python train.py --n_layer=13 --d_model=224 --n_head=4 --n_kv_head=4 --head_dim=64 --d_mlp=896 --vocab_size=1644 --activation="gelu" --norm="layernorm" --norm_place="post" --norm_eps=1e-05 --positions="learned" --qk_norm=false --attn_scale=0.125 --bias="all" --tie_embeddings=true --parallel_block=false --init="trunc" --init_std_qkv=0.0244 --init_std_o=0.0 --init_std_up=0.0244 --init_std_down=0.0 --optimizer="soap_variant" --lr=0.00145 --beta1=0.95 --beta2=0.95 --weight_decay=0.17 --lr_head=0.00938 --grad_clip=1.0 --warmup_steps=200 --schedule="wsd" --decay_fraction=0.467 --decay_shape="linear" --final_lr_fraction=0.0 --batch_tokens=131072 --seq_len=1024 --doc_mask=false --train_tokens=601700000 --steps=4591 --dataset="wikipedia_en"
Each number is 128 + 24 x the weight over its row's rms, rounded and kept within 0 to 255. Layers, rows and columns count from 0. Numbers have three digits each. The size before them is the row's rms in percent of the matrix's.

# down: layer 4 MLP down (transposed), 896x224, rms 0.0475, rows 381-493, columns 168-223
# up: layer 4 MLP up, 896x224, rms 0.0555, rows 382-493, columns 168-223
down381 074:119129142151102114108141164122178141104122163129120120179202127130143178105139075059076140161136124120096104138085160172151109130145127106118116109151149130152100144120
up382 098:099143147104107109068118179111122132128145134135084110146112127096136125130125099112149119117175137131121093134060182116133148146128120128155111107108160172077112121077
down382 098:144151135155128106133152125116117124153109169115160104098131114125160060134134152153109111044143127104143171124176120124124111172071080138100132142146112119152145114122
up383 091:171157085112131130095121146133147102168179146097135128138118130142164133124099108169183139130115088138121119096141117157123114153177138095179106126154100094129108147134
down383 097:128130142077095129132138158156178079105120137094116134122164104147124125189123131127122167102119124128101112169093152158124166103117114148108157163098123126183121123083
up384 101:104121128154124086155129145162114107130109128126105158169102114141141118083122120138149136110146102128144128104183079138149127105096112102128159147119116176153128109149
down384 098:112112124131133145119131143149116097169168114106118136103117125168165085118111105131154102108139104134095073113111137158164133104050127140136128158115102165138142139097
up385 102:141149095117168152096125151174132140123115099191123127111132069109151141170135130163079134138152115098143119155129074111164118125132137102164122117144103102107115106119
down385 097:130160106144153094146100124080113115104119108148145141123095092115145186139148105141091094125122124128138131130121117123130092104148130144110109108121088156163142138159
up386 088:178075128099142134113111112122124136086140124144134135135167169110094134132106133144102133133122125098083129153129131119137120109174118172140137107115097117134128139142
down386 085:105144117144129121122119150125121131116161126111127132156087145149118097155153156097141121106111153134165113091154091129092128118105160059141150118137134096132154108166
up387 095:121106142117121111148135143104099114121150095133121098144156134159144146140114134130136175111120125170108114142165140152120168108105120079110126122161165165137146132161
down387 090:131160140178117163079113123135144076106119159148143168103115144136103090137115124129167134110106108130153159120134148109136141128121112136102143133113127143133158114124
up388 094:139110150107120108156116156149109071129133135124084121141142147122163110144141133142124129129171129140191165129080135129105153095126118119121123146148113117117139111129
down388 099:123139164099112150127106130096141126156117178107124103105103103177133121156105106083157112125159126099136128137179084145120119147172177120113116110126145111124169141191
up389 091:168121159122149129143145123165100164136123102110148134128139143123140109123100142154107115110114117097161139156114096146103112124136094111122141130131124164117102144099
down389 093:095122133121120104116132122117152118169159132138084116126113118130122128084116108155137138145089143095115145068115167124107108101151081108184120140166107104129161135116
up390 117:087135103102134096104132174131152166127181157156126103104116130141103154177159150146116137146106111147132102114142142171132172094131103102179125142088098142106109145137
down390 111:161156130183129153118123140115143115127137073136155079152158094150125134127147129202136114111110100175127114117098075110142117156096131087138132146123078125131104172176
up391 107:130110150125155155149164121115089140165141151136139098093117109142107160155132148133135166109150088107159118133155120134117136093147132128169125146162148085110134164110
down391 103:119093093158178138166139140189140154145132136094109104136132096132156119110126122143139164185122129121125138118165125070163138110129097098151114120107146140145112144114
up392 084:098119160122097159113140158099181101112128149145099139155113146144118113106164109127156120113087101154146111172116167196165097156134155106115148130146110111153079163087
down392 082:138174122118114114145167114159181124151107112097167108143098095147127139121120115150104128131089114147113148123131117118102139084188129099119128102120104107099126145137
up393 098:092162157149110147112095145140143140184132114133066159128152159132129113114088160119162116153088103150133116148139140099130113121155127108130122101128087149152181132141
down393 098:112167101118132157092108187137147130140128101133131118140088114077127116161130138090098156177101175112106166110148110104155135141152131155127135088113136098136149144103
up394 094:133180132104109119180121086121141124113100143100149137159181118132164099108089140158146082139127161150105146115084111142129134127140141155127091121109122152120123107098
down394 090:104131128110122149116151144105129114133170129151118164133116143138141125153112117096159161113148112129075130120115087071158138114109124160144137171133086149170118162113
up395 099:142131117095112118108123109185127083120133110131082160124133165130150096165074109147126156155118109168171110145116143151114096101122189148101152158130091103130082133106
down395 100:126106115143121127144116169150097104149119110138154162103120130141117104133133185092126102173111140080110138119157110119123123123152093117124139144119144125118152114146
up396 101:138148143116096128128089129155107116132149123136073167146155114104152126144124116150075133094132124142157124117083138109126131091144110098145128102107102071144145137107
down396 097:086126149152135147110117157104181118118150104146124123142128100148129152121129097072117123142139155110119158123122144140177177127150154097160100135160141148107149183172
up397 082:127093147121105150119096130117158148070124117108106135117162093123150097088095146163183136112145133122132103164161144166155126112183137088141151139138161130096148111111
down397 085:127184128092088136139120097154137161146136154118110087167109152134119127100171111099142098152169134136123125062107122099113130127124137151138130129157127116152139138088
up398 103:096132152132143137152101130154110122093091124121134083105123165127155140127159128122119098159116107124109095093126141146106124126138119125150115141122135131131106152114
down398 100:149162106149120130113146129158163132135094115132170157119113145129134163131153134135117145121092144146150132126132122143141124114130081145129139128147114147118120058139
up399 089:090133144084131140116152129107126072105125142098131153139097120139104108110173112119159155118101154162165162127094114109097163179091132114125114130149123156104112163139
down399 092:160118110136095105150102164134165134151132149101176119147169126129127144121150153148136142109135108139149158098110141150124124129141133116103157119165122145112134126105
up400 100:149102141146105084109144105132093119088159135116151126140087175163127149168140102071121137117121139127141130126110148121143123098145110120124119187104167105125098118152
down400 099:129106145100130145095118121063139084123167130124122128108123107165091158146165126095145123156149139123151100112130077125120114134136153131094128105117126159138118150141
up401 097:098119144195110143133080136144111107164161132119127120123117146164128123111103163136151123107121145152154101098113114120106101095112110182117151125132086136112132069078
down401 092:116152112083102124119161120132148118103113106137133136154178091123090140170164134136122177132075155129095131111149128121118134137145154124139072114160112139112150154160
up402 107:141108131114134210152089087123128141112106144120142118094149173164135114123140144163081179135123141139141101139141153118110108122086118152127141135140155113114214076098
down402 104:109111151108088146118185110134121123105134131147118120139126096128108137132092097115144102158127111116125110154076131124173159111172143144107122133167171174130147117130
up403 121:118108110132121131059125125117166069140126104131131128114096107115150132153126125118153135120101091118138142083133087164131128109152087173115151115085102137127137118153
down403 118:074073111136158139161065124126143127115141121107096120116145161130090109156175115126160113132142166136124118110109138141136123201149095156108099176121139072128121095075
up404 098:171120111079112140122174157101082149091122163117138157115125124150108140071129102090131141126093114111118134118087161132134121129164151156146149127113135116141142120131
down404 097:143133112140155120129129141108146113189111150107142154096102141085133112141124144154140096155077144085130131143156131108140093131104102143126149151103152190081186117116
up405 100:127119131165122142144115167128139158124093120127113143158138100101115142118099126110137148084124159137109121097099116147134161125140150165132146170109113111158140099094
down405 100:140158133138122158140135169104112108099112146115108117118125102109161186152154170102150097150137154128068157095109128124140153096112115109113125174133120196119137133143
up406 107:111113109107126156116090146114146149153110078117117131128164121131112176130076112153083139134105143117118114101092049145124151120109147125122086122138134125149167143128
down406 110:102099142156099110129174147108133136113122070124138133121132105135107148116111117149143156157096084092116111114118097133094113109136142151136146102126123173124163176119
up407 104:137128128133136144118159122143123140146120142099103113118118119124151137151135170125153055144087139159140134146122169118124094143130106145086114115134152121137140095154
down407 102:085128135124123111114123119106075156140119106138214107151146123179166154129148091113102142136107120140063136126139084163145153098139179120175082118123131151150139176097
up408 126:135176131148111091156111103119151160119052134135128139114114170107153151126120119095117164122101092138081132088118125159121145114124131165136169124141112109115153121141
down408 123:107133140108149141108111129133126172134139145156116154123116131115121130127138153106148160124113115108103154116155120112134142100148124119125117099134119116134132105133
up409 105:142109064105148130177129141172123154122133141147164127166115154137121123137097126111114107127147073122124115143134161135160138161150167111143133104089117153137108145144
down409 111:095115173121122092105119144171142093160149132125113142153100089130140153116133117142134134105107153131167139142140128128143120116105129143096066123117137172110134102111
up410 113:153136084087124123144104126092123137133138121117112130140102140103131154150128178110137174113119133172143130117107129124103118119111128127114145148139138146114139113098
down410 107:088103117121137090115119098141167140121147111123101141137134155146176156104111103107134129153140125139126138123102157105144158100085141120140125206153138113118137116090
up411 111:115089122133124150112124120135148128106149137128113114113136099133127116101171156131136144151099130095092170131135142107133138156134101153076193120146109126111123155156
down411 107:098099094129147136136109144116120135155151121139166092091167131133124112182127121118101142129107129102139152117114099122119112162141143124143121129091146125106142140161
up412 096:095123146186158137084102124121095094115133128105121138170127122127114076084129082144151128121136132126108110145129105138126112098168084132144114133137137149120099114101
down412 098:137118134122137136137159105141198162156162123120139152164102104129130136159110131136119093124119134136109117126085170117139085148198120152138121170117148146141152135150
up413 101:156160104101136125146126109123092120131083158159147098138121130116105142135115166111123086140137137091173086126137134043119148118140123140136172123135114164111174107103
down413 103:114121087155080135139079148129174102139091087148113115135142089149089124141145140133110150139069131127182142110098131155109112102110135085119114111159124116133141138142
up414 093:098188144122110130133172165153145140079095131128140127091154139111110140119119149134147064154144132109121098187163137135126119137143134118130127108088134160079122100091
down414 090:182141153107122128155084111130122125115151153102111126136098109166138148143125138098134154113099139137138113126134075122124130116130169144149115149153124096118100126127
up415 088:124132098135121176088108156114110127117114080133143117115129108089103106130143123121131145157109146099123120153114112114184121121144134139112116118136136128074152144151
down415 090:129132098151135146147164125144130121151133085157108139132092121142147092100134139129075124155142132145176137137122157140125141107145114111134155154132184130171104174136
up416 113:126130132111142114099144126088132139114101113154107126114123098089109138117147129154126192154082151110129109132141141086147173121142169160127105094134162099114163157156
down416 100:159116116174131142142099168118138125169132134109119145130132111145111169157171160117098167101142137165123116158164138107147119162134134107138163160083103142154130141148
up417 097:166142144086131161142101141127133135114126127106115100148128085142131093139154102141122135082100121108146145121152127116128116131131131140145109105149125126119128110154
down417 095:157192131150129122123097123154108154121112124147109118165188137125125112113128151138121138198151106182149113142085120158126128127109135167105107145116139097094117128101
up418 092:127155146124085131086122088167110060146147157134083149116128079141128114113138171125118132119115088116136133139102093161131172183139128121117122122138086125177092119152
down418 090:107102135095139124142127143114108122154129108179119166147151126101095108123128131108147112113140098132115128119091130103131118162097087133119137152101163187128145121108
up419 101:113136108120136143113125159129138139096147145129144158130107174117170149151079110130140080116097142067166136086121123111169149125145165116132131106095123116089123100129
down419 099:136102124135122112160127107146128111168166116123188145128150131128119155093115158123179120099129110149140110124143169113136105124109113119092138134137079114092114152099
up420 093:106058133135141124098084097118143121153131128105123123094121105125122151126123111057093138140142138125116143111105144162122103177112133104141120142105154137104147125101
down420 089:153168148133143128154127147093152124144114113147145127132167120105107118140148139187186178098102120169086152144095145100131102109106123140111108141115106126132143145134
up421 081:201117099133155131169109148139108113151134089160135155089118096131159149165129136155089154114126093172130105168116128133130098107124074154122120138091105140130167139153
down421 076:114121093153115182163175154127104174100125122099093142110130123123114105140099170088119132110106138097147107098103117137123135139130112122106123147125160114111141105186
up422 114:119116138130081104115121115106092147122117126103082108153130127133106117120118101151123102147089145126160125128157101082108179107133162142156132129127144166092093128158
down422 113:147129106098107136121137109101142142140128168096135146097141134133130147152139122128109114149087115133087104125113104125153110103105116121085095123140094106114096109140
up423 104:127131143143138153138159135090136122118150153138101147162099116131124133195132097147095118125130154136100093108112109125108193103071138155125140176156148155140172145060
down423 103:130125116104151122125123101138111106183160143144175127125109098144140124153140122135087133130115154102165129127156093127129121097126136111169124174178123124153132138134
up424 092:089163135116135073126134165116103155140180117151154076125127100158130140123156108152106120132140133177133149093121135109115115093121121120126121158100097145124116097137
down424 102:138126085128139123152123170149110125108143131154106156125150130141135149105131120135084122132137111120185137166121165112161140186118142128143098141146157114142113131119
up425 109:099117166129154137138178119105098097092121131161110131150142147128130136161107131143125118139160146127088130158103158128113091110122156115127144143158097154148138089120
down425 105:168100144110118148135122155099155163102122108134150175109127134119135126111102085152146098108098112108164125096138133188140113146143113163140133130125116117136102157111
up426 089:101164128094116139133152160135136101118153101140156114147086123104132134095166098164133093166107161110150117111142118107107152117142128108151121114124144127125128115120
down426 097:163105129096125154111112178155163148106137065154130175076089123161143139125100074146146155125118126146127115131095151154112182104141122136147162144135106124127119111139
up427 091:134091127162121114178110108132108134176121174083116129119136095127162090093113095149090130083123158126123149084086137120115127158119145115083125141117172119170140161117
down427 086:089154135164132149105095116120104114163144147116143107130080150127100100159134108121126117170138109107078079140110158141144141132114105134128142115121137101094102104155
up428 102:104118108089120176133134155125132169105108164100145141143145096120144173137124166085156144127145119138129116128112158145121166160084083104117114108145083103185119158102
down428 104:170153153131142085117124119060148172107106124155149127153183137120120137157106128104112088152125119138086109165145124116152150118131101091117092156117159117122132112126
up429 107:142125118160115119146133127149104109121110151131096145101121142103097124126115171105148109137103141103126129140098090082116126135113125128094120144122091153089122076162
down429 105:119083102135100095138148124103153143165107091124117122109121109171135156124091133142121162113108111172120099119096117109151103119135147164159128144124106134133125105113
up430 097:132129127099116112144155112116143182130085160077132145126137153152126127150161120133135114125122159112169068112102155166115118142107128123101120115117116138075138104170
down430 099:123137132070126093120094135144157139127124114176147134147117113134140165117174113134060147117117093135156161112097143127112107160136140133149136104141118130090152135070
up431 105:127109105104126123188130127115127128149113142129138126187113151088146125126116129132180102122140148094122113133096168099137159116125178113187126149167133110106107134127
down431 100:153081166058103127137140149153130145122117156117157153142112125112147106117153110131212085108182155153155160112064118116119137160138155125143107177153147109179142087116
up432 089:167136096153109120089122122104090127081146102150136086146125133145105116149102116141131143139103139130133104116071133149120123077146115125131135138095118154090124140139
down432 088:103114117132154137141139160136149136106111082087158135080158096163112141107167120102115131135111082134124108127173131123146110167140121154172097093099154135156119135080
up433 103:125109109177090160127154139163098115111100138112110100140127106125147116109161150057139140107131141074158161107113146106122148196100142101156129138117112101124107136164
down433 100:114146113176142153152141140168134115127149114120140169139081160101126122112121134115111098140109127142143117143137117109118121077107121134125100131111115100138122127136
up434 102:139108140138147153132134091134126165137109151139108156170128123159134140115115118097152122173133142134180162156093130169140169155092091067141178119121114124074118123136
down434 111:138116170109131110133101137135101117116125109122142175166139128137116108124137106156111151098111091127136148131150142150123106147129087176092120088162143128122137114099
up435 118:099120124142146138130125123124135165128083154091153080128070137152111124103118130156130082135124183150147129155088119168122135127135154074155117151118136121107136126138
down435 114:128105100082148133122203094143128151128145172111152097171100154096103105158092133121122134111119139156137114095141121112127134144128119149123122090146151132112151152130
up436 108:135119122113131147069134117157120052133200114132131132140108093075090123146144157133162143114139124100149133127112085158126128150086118105149139110167128120135127112148
down436 114:131147180119112133114075166132122125116152162124122161154126119101108079166129152111120148101095138068110129140105092126148103144137142116145156122129132126159165122107
up437 108:107131105137128122133151150127123137137109109151139186119126058168102110113118135137136139123100111147161107123115149138141141090164119111103149152129079147135090109087
down437 109:171164084164137115124093163098171122138105164139129150133103099097144103154095154137150181153131138135125160129127107127153107118136138135189156168115150136115150110080
up438 076:104162099119130147150172145106155124147098089123137172156110095120118110079142123101099075163132150127142139149122129143161108146120153116135141140094111137168118124141
down438 070:117137149142127129172104129127125135140130177157104112095097145137127133107184106134127184089117137127063113145095137116112163098102125124165152133150163105094112160148
up439 098:109110156166134089151080111168115114156127155109113106110131157114117136127106134152084105118137144073142107135143096121091086163131123092114087094101123141144144140093
down439 093:155177125110153142077166120132159113073152147144151129158160125150115147136134154133168161110083155137125128114121146127149154136135104145132133136113132100121135122122
up440 099:128126105150117150095130129111122121135160122155078111126130159096105150154098096148142132128085143093115127121104110104109091092162152128129160175129150134149121106133
down440 100:109104098123141132167163150104091136136117119154178132115135125128143126141120137119136131129136149163154109146120117127117106143125147153157094147101111144177119153112
up441 104:168125140105150183165133159128134133137153166105132123145123118108171094140123132106147116163127105136109107146155113113134113127121138121119126086099116116179144145181
down441 100:112136138125169126135091118124135141130133116108079098091118160142108132150178166124188157133102091157118136180088085162119157098167135149125119145138130134103149125135
up442 089:115152113150151123085161142150097145088086129102155098157118111155151141133159145130116120123146099148081104147144096150113129137114120103127105114143140151175104135146
down442 085:147106102123130118119110089126142165152132124134111170131086154116112076099157151104171156150166120137090156121049121082138127100140082103111158144132123104133170124131
up443 093:135136099139093168108116127087117126104131115156136157144149141105149134124169154167151122157116136121174134148117104152115149116078106113123139128122087107094156168094
down443 098:161127072081143131102125118140159104163124113151084122104108131088149143177124112092156110135137122120130136131135148083138109134128116149130127126158135105111137144143
up444 125:145097128134162153127128129129151172164115123129126126148083132166116108084171136090140164118092114133136141157107145134128104111175115098108081100150125097100108152150
down444 109:111115116117087153121154144135172095107125153117142118109163116120121114146127152177171117143138170147107104116136119082111163086110146156134126135069102151138090137153
up445 081:114123140131120121129087154175084105161146139146111113146120103127123116118110128136156154082113140100124140147115121109140162110128134129145112085126135150170134066112
down445 084:118087152081098089131120129145159104104130114105184092110137129127119132141106125122098134133113163154117101116115143110144151152149103130130155131117142147150106183130
up446 088:153131136158128126150129109110078093090124137121103104106115097142133156129161157130127162141130110141119155160089074143124105124146143151076123107092138145095151118129
down446 089:153126093137128142148129137129108156107106139085112151123120116113123124152151108113101091167153140100147097100156170136158119117117137161158121165100138141162137111112
up447 079:102079105119136158190131148151105122154176138114122134138140134093129143113111110137136128095134137151130138123096162111104131115129103116122148111095159091138154105109
down447 079:159133192151122112096143083146170118124128124121154133126119102147118193133135142122150106175119094105097115113162158156149168103157149079122094129154098189115125093092
up448 096:159161149113088133134129161092141162066137136154109110111164154126111087139123123126178146127114124153108140159156175160101146092134163117128105147126105143149131111107
down448 092:123079087145134081165142161109181094107135135130142106135125143187130105104159145173125149109109130135100140121138171126096119085125121125130145110129133126138122129103
up449 094:150127123131112142141127116129162159130128117125107120134138144146109185147130163190196126103144126123129160177168137156125151156137157105102167110086110128130094150152
down449 097:133110124122114137141113129092128114117159090181162138126121153097135184123122135156142105135153124108139150076112085130108139133185122151131110112096139146158137162076
up450 100:108147120103137128113149121113082139150129127117109159138133128116132103129129104136163115123129149135106142121113113066117091099139089139149121162124179171134118099134
down450 103:151106127142134142112118148086162132141147119173167117148096157153139129124116154138093161125148125108155108121134133162122153126148147135112131085166083102118154150098
up451 118:104153164128099090154106153141155111161126130119119151136116127112159130124138161104133100096109119090141089117117094099142102094130149134108142117117161175144166151099
down451 107:110138126107086136107170092103133101135103103120167110111088135093128156117146146145135130083125110158165149146121142135153123145186125111151120144144154164149106157074
up452 089:103079123093161112155114087147119102114164121085129092096120129110080123143106109146148139163100122184086102112143107145158115136108092161160159122137105115084137149104
down452 087:143123124085144144126119093131105146122096119120160123159123120114142139174143101122114129124103141132133126130085137134098163115094145148128124065143130153092149090105
up453 091:090153107131140143070164151123154161124127139137110168136111120119160134126100120131127145111124139150174150143081131148103170164126139117152163144113135109149127102141
down453 092:151141142150120117134183117106126112165116136127132114118135161141140080086188125169152133119145146126126110141168142096122138089112141174138140134151142180118100122109
up454 119:153124096113135117157146106121164160106137136160130133175147160143149104138136124098119140075112127075117156138137142088146145146112116104133170181109162138111140149162
down454 117:173113128129084108164147143089122123123149144108113120146129123065141087125131173103114118108130168146115117102136099105126124133119121132117176121106105124157124152123
up455 097:101169099116151145092128162135133142142164108119119103131121120076145128137113170119142148113121151067131109151119086105144122104140124121103105105128135147098142078102
down455 099:100152122162120142133104155114124110137167133106141129123158149144102128139133109068127146133128081138170127102135147109091155122107138145158124162159125166154090104134
up456 110:105150076153159122150139102118093142064096102127120183089115193134129166096087104123154201099095129093132149149116146106172087136121163116121111096143126114093146137144
down456 112:127113147080105084154144133158149108141112177121161088127156141123139114177125152176162157184111144119108129140080132131122115121134099107138146146158148133115118135132
up457 079:102161121110161103066139110161137159150104144135127129164172128174151173100124115126160126121139117089138144117140082166161129123160129131126106128205130153110105160120
down457 067:141171112108199129141159099132151108115148131146130149114147138162155149163125109083139125128150171112145124153137107142102129156150123148132099136151137137100125128135
up458 095:107092106130141152083119114118108149070154136108124112148118134125138136113148191127139132115123161095129119122118113181128150137064086103115145161139144150123142173125
down458 092:164144146159155142146148134131122102130157125125103109115099097127150120158133157140141111122104161111154123127125091177170076128126155153148152152166115135132143121152
up459 087:137159118117122129151135154089138128149118136144106101160123130120113106169108136120094098144130126155149138128138128162126143152101169079149146114140097095175145131170
down459 081:101157098103126088118138102145132139105133140141151145106123158110124142111149101163156139167122129117116104114122108116126094105147107134131145125132146173142086115106
up460 117:108137143098112139135174119134171148091132172131163121175130103133125140117124142117108102123082106145138119120214134144136094118149103134157117124091158143146095101162
down460 110:128122135158153149105155116123131116137135112141097118141123132149165148083161135165131108134130132144189115115153121155134129107174105159124153170153108157129147123127
up461 109:144101115136137112130153133123161171124128125098098150102158092142178137173104123117167185154128104148142159135131114135110122150115146128126150089137110113105118110149
down461 108:114137125107144129135149146087151151113147122095125130112154137122126129127103085164137161131070115129081151124123128147139131114157135118121096159095113132151153142166
up462 110:164175125113114116108114123130140128112118118158087126113143142102141126139095156130140126156127121112146150149163162118127089117149123039145156122129102117136101113171
down462 106:169187119170123123135131155167175144163161133137083172111111116124139126111118155152150123131121122101126160156147149104173063136186109105120138124146171110157117153147
up463 098:130135129140161188115082111099106109124115115175152097144135155094170131095123104130123159083123129125141132142109130131128130147132131130124156116102126106152132164149
down463 093:140107134123119130111103119143109157134136132170086130139077117128119146143101144131120131146098140132121159138139131133126092095117131089132089129122110148085107089143
up464 101:132095117158114087109134122100174059145129158173146110106106100086158167139154136113115099163134120122120105108138117121133149167161141086149116129063140122120110133105
down464 103:065128099089127113133110128099135159152141063129082147129110114184137140113158114116121159146120180135136130116127109142134156150103134121179168144148152170139113119150
up465 099:105122107134121095082130171087081147122097130124128130132116106139124143147138130140084119139120137178147111139146127104099105111163080091172107109095094132135128134123
down465 098:131128141120086124122163112127106069189140109118082127153187144092140147114112095106142123125125126084112138160120092150151157166121133118115110137162133145152115153132
up466 111:107131129083153124125173121127119143128132106126175143168143141120113122132119133117140120116124132135157162152124095145117139155138114099110136124130189092115134121102
down466 108:171144116134097112074128161124124090114179129167128142133146142124097118133161133150141143139132125057114125094145137107126144156115086102175115080193135106123151084119
up467 096:138145120135076118124103104148192133142156106132125091116123148115129153110126106126123125135133141082135097109130164099149157132130102167152111149114138100130145122137
down467 108:116128126136151128161115120109097105129121134154138150146135111122124165128118092108144120143130083128155123115133167101194156182172118142139121137127163073107133134128
up468 105:104100112137096144121097120175156129165094123115104177148116182072120092119149086162120124131103102117113112138135142113127147112123149117127151126127142105106130137080
down468 103:184128132138116146128128112123142128148131137158148088110151098146127140109113112139127122115132117153137145131132197150141135105087113164136095135116138110127121122123
up469 111:121131135146100123132130092177153132134107110082098157089089116143118142141085116128126112124129137161161165115112126143124145125127160158106140138111110149098049108134
down469 112:118121091096172173162134154122111152092098093117107165120104101136123145109115163146093154123128104111135139183121177117170127109163142158120085117124128106151134096110
up470 098:096144150119138078117143110110137097128148088118145099128119126120129182108134133136141144158111115116102148178142126138128126144084133084131143085152129169126148113107
down470 100:142138107130134126125136087119138157117122119137098079158136142153054126132132163164132142133131158154102172102158159136134148133140176153138086142184131126176139108135
up471 081:102118129105158089185144093075178116107134116160103155112115113168191127136111119147105115101077128125140118099096113092182129099147110132130141153115081142178119123108
down471 082:106078155161166162113115144132113164121100170100121114128130138136122137097104155100152126166125133110116121112141126109104148127146133139144122094166141119090146114105
up472 100:091090153131135132079153200167108140098138128128108122146120122131157164091151150061136113143123085165135149138126082137133113142151111114161141136118120120135122147136
down472 104:145118073070181106193158130149151155056107153129095146120147111116125081142122135141140180123149137138100109127163100104153115141120144118132149118175158104103111142150
up473 100:130143167116139098170130139152102108119098116140125162140164078094150100175130094149157165115123134123128157112162144181135149144141140138135170103151104125129102145083
down473 094:167108141139130116051125121116162131108134102120175121124148118125112148105126150121125136114110106125133127155102171152112141097142117137098106099141121158144161127130
up474 101:124115157115137090169127137105158118117154160141112091126106111163103113120118099077193136151133143085120121134149127136114115121123145141117141123139141131137157137120
down474 097:142160099119137142102088127128103124163105094109170123093133153121116151118104159142086117120143118122144175193136148138131119114111147147136126105121121114178144122139
up475 103:176188131156126122091137131174131149153118132119097142155120115087124154135070126117135129137159183081166118092104096116127131087119122107125089095133144118143104129131
down475 105:105177171111106124134129106130156180143095153107143092149117097132112126113145110135152113148163152124164180096121130170134112124144061122089119102131082107128132150131
up476 107:125137170173106106133115125088168125091158165129119116070070086113147122116133173147129141127087164125125134102163102107132134138094135127122103164116131113144162135145
down476 118:133119113084099137129114125138195176076118109123132104144164127126128104148125111122125061155160111105132144149139183166148161129149092141103149139126127088151165105143
up477 098:143103135162129181175092142129083115108141122136149169114108192091115140152105172147129131146139145106125128153127109134136116118115113136144108131145114134143191113108
down477 100:086113133117146145099094134168133102084131093111122153073142132119102143115118138157148198143140151105162129109092136127177151120091103135141138136106148132148121131139
up478 054:111145162140112140130087151146076119075142108103153147154134135128096132103109103137127113140127106045116137124116124125169092123126125132085105149134140130110122156064
down478 092:101127102120146127121092132090102120162088114145109138121133156158091068111115145132076114143171146143130118136104111136105170139087149158091126098142133140131121108173
up479 077:180145111139118127122053133124159121107131131117128105168104115129124134116174113148107123090129147135133128140152137095103104109135122131124112118143103103158139120137
down479 077:105079163123144166134094157110163135148133118141154138105138187120122173131135103123103135136139171097113136140133126124090164134122161152164126140120150144168067124114
up480 098:143128126138150110111203156123143095117142094143114105125105142094141135101149128127112136102142118158105121115111117112107126113118103087152109129139108146123129148126
down480 097:115113079116112139119152095172176148121145111150117099121142171137159147127097101144151146137117143115113093125085149142113126122116123113078120150151120153124136085102
up481 097:138146134155061097152138110077140106093149193102120142101099125102151129094147095095156122151133134140131122141125147138179129102129160156135105121120161203142138112117
down481 096:147153148131138070103133113110114080107154107099103128138120116105177143135118130105128127126164143152162131151091120121100088124155122130108115123129158089142136103092
up482 097:143107130196132112123108116158103133119149149148130100140180158136115139105097117122130102140148147159125170084139107115105142115139149133145149123119145140133112088103
down482 098:149105129117127126090150085149139146144138094101148164120132130121122114141091141145136157107139129127134131105100112121138139163135152110161072174091149140148161137146
up483 113:099117153123089115101143107153083133147127132104119149138086136132128141131142090112077125100129154098133124077126097095110159164134125139096116117104151129122105162161
down483 109:144101125099152124169130134131129152146116138114116132065128160140108141128138148147123105144121104137133094160157145181168136119146139116141151129145106137133137112166
up484 097:162079125154122127117129117103136116092106116110148108120111093112148101142125130135076136149138136113120114141106122150158128180164163112117111131081109087110144152157
down484 094:116081204155145125123115139151121145142129119133156141124113112150124154129119158107118169093113155114141135139202085059103139121150108119130158110138146135154133060160
up485 094:113143139169106132132104133150091081091128133157122106127121164159175118193130124143137144148146105101131122134168165069154134134106140159118121125095146099132144095149
down485 090:149155158099097126161136158140176086155116113122148162101145100094159137154158132133157124145092114128088165157149107100150128093099151128182139164124139114129108133125
up486 079:126097105138165167074085173111121162136161082145128127134131123147139108126101105133099156108090124116048132162125112195157164155131142129136110144095153113097156113131
down486 080:134116130195128129163195142109122145072128099131151101131113129144108087168192142149151109085158124170104097133137139073146128106154163134131109153141153142118127099121
up487 106:127137154112147187161089168098097120139128182107148140060118152091127131109115161106100145151112133150107138134152161121098126152112152090117135110101164119129097134083
down487 100:135106132165126119092145099149107096128148091140133160134119065139131126117117120179120137098081165098134105133118125143136142102089090111134129165126092080117129150120
up488 113:139105109117124148119120123132128126162164123108122128129161137130139146107188132102156138146137125168100186133087177141133099175126136099108139169092091146159135138105
down488 106:137127146124136184121166119151143155156114110110109111106148106121102168061134099105154118115124149141135146114104140130130158089116088093117124100121135093100126109108
up489 109:146148145161119083186154154109141132105121148107136132109145165120124114145146204138150104136109131156153158137148151155109134083127093099155132133071106164159132095129
down489 118:140125127150105129141141110126116129098152097126153117132139151188121129139098078104139155112144112084178122142138103124141147150136134127147113113135126178107128158139
up490 100:107124128109128093116103110126160112127134081119123152094164170078149133150106126110092117103118163161077095104137155121127106137118160068115164139121115134111138146090
down490 097:181170104109140112096125166107142120155144100135073133144095136137129113101132137079119141130115122127131146122080174139098156121147125123108153103085128125120137132168
up491 102:133120135143123162120125107122150082135173082124086120152116119156161110114109111152168132118119105108138124131100124111145135125102137148091120125163073135125111124160
down491 096:145155114118151111148122125121115169111099146134133112108152152111117156098151138104147155071117112183118132123131135103128113139129137128148076086153119101135105120110
up492 110:126109146096159129108124165138068116127125162146124168150116168134180194103100109114124154126105118107150122159109130160125099139108140118125147143102144115115139151129
down492 108:116144144129142106156152125094159158081099145105142085117136093106094071109139142136139162138136135155146093133119117093116101132088103091159129149134119113146099147115
up493 072:135102160098091128164102149148078166124131062094135122115129133144097147140115132097086134113143134115129138109102134089113163154110176143065146137123129173144115185136
down493 072:086148112117170097107128143131138123100176160137107143163132152138107093085152124148160163128129110111149092099167119144139149102165138154155085163131141128105142137126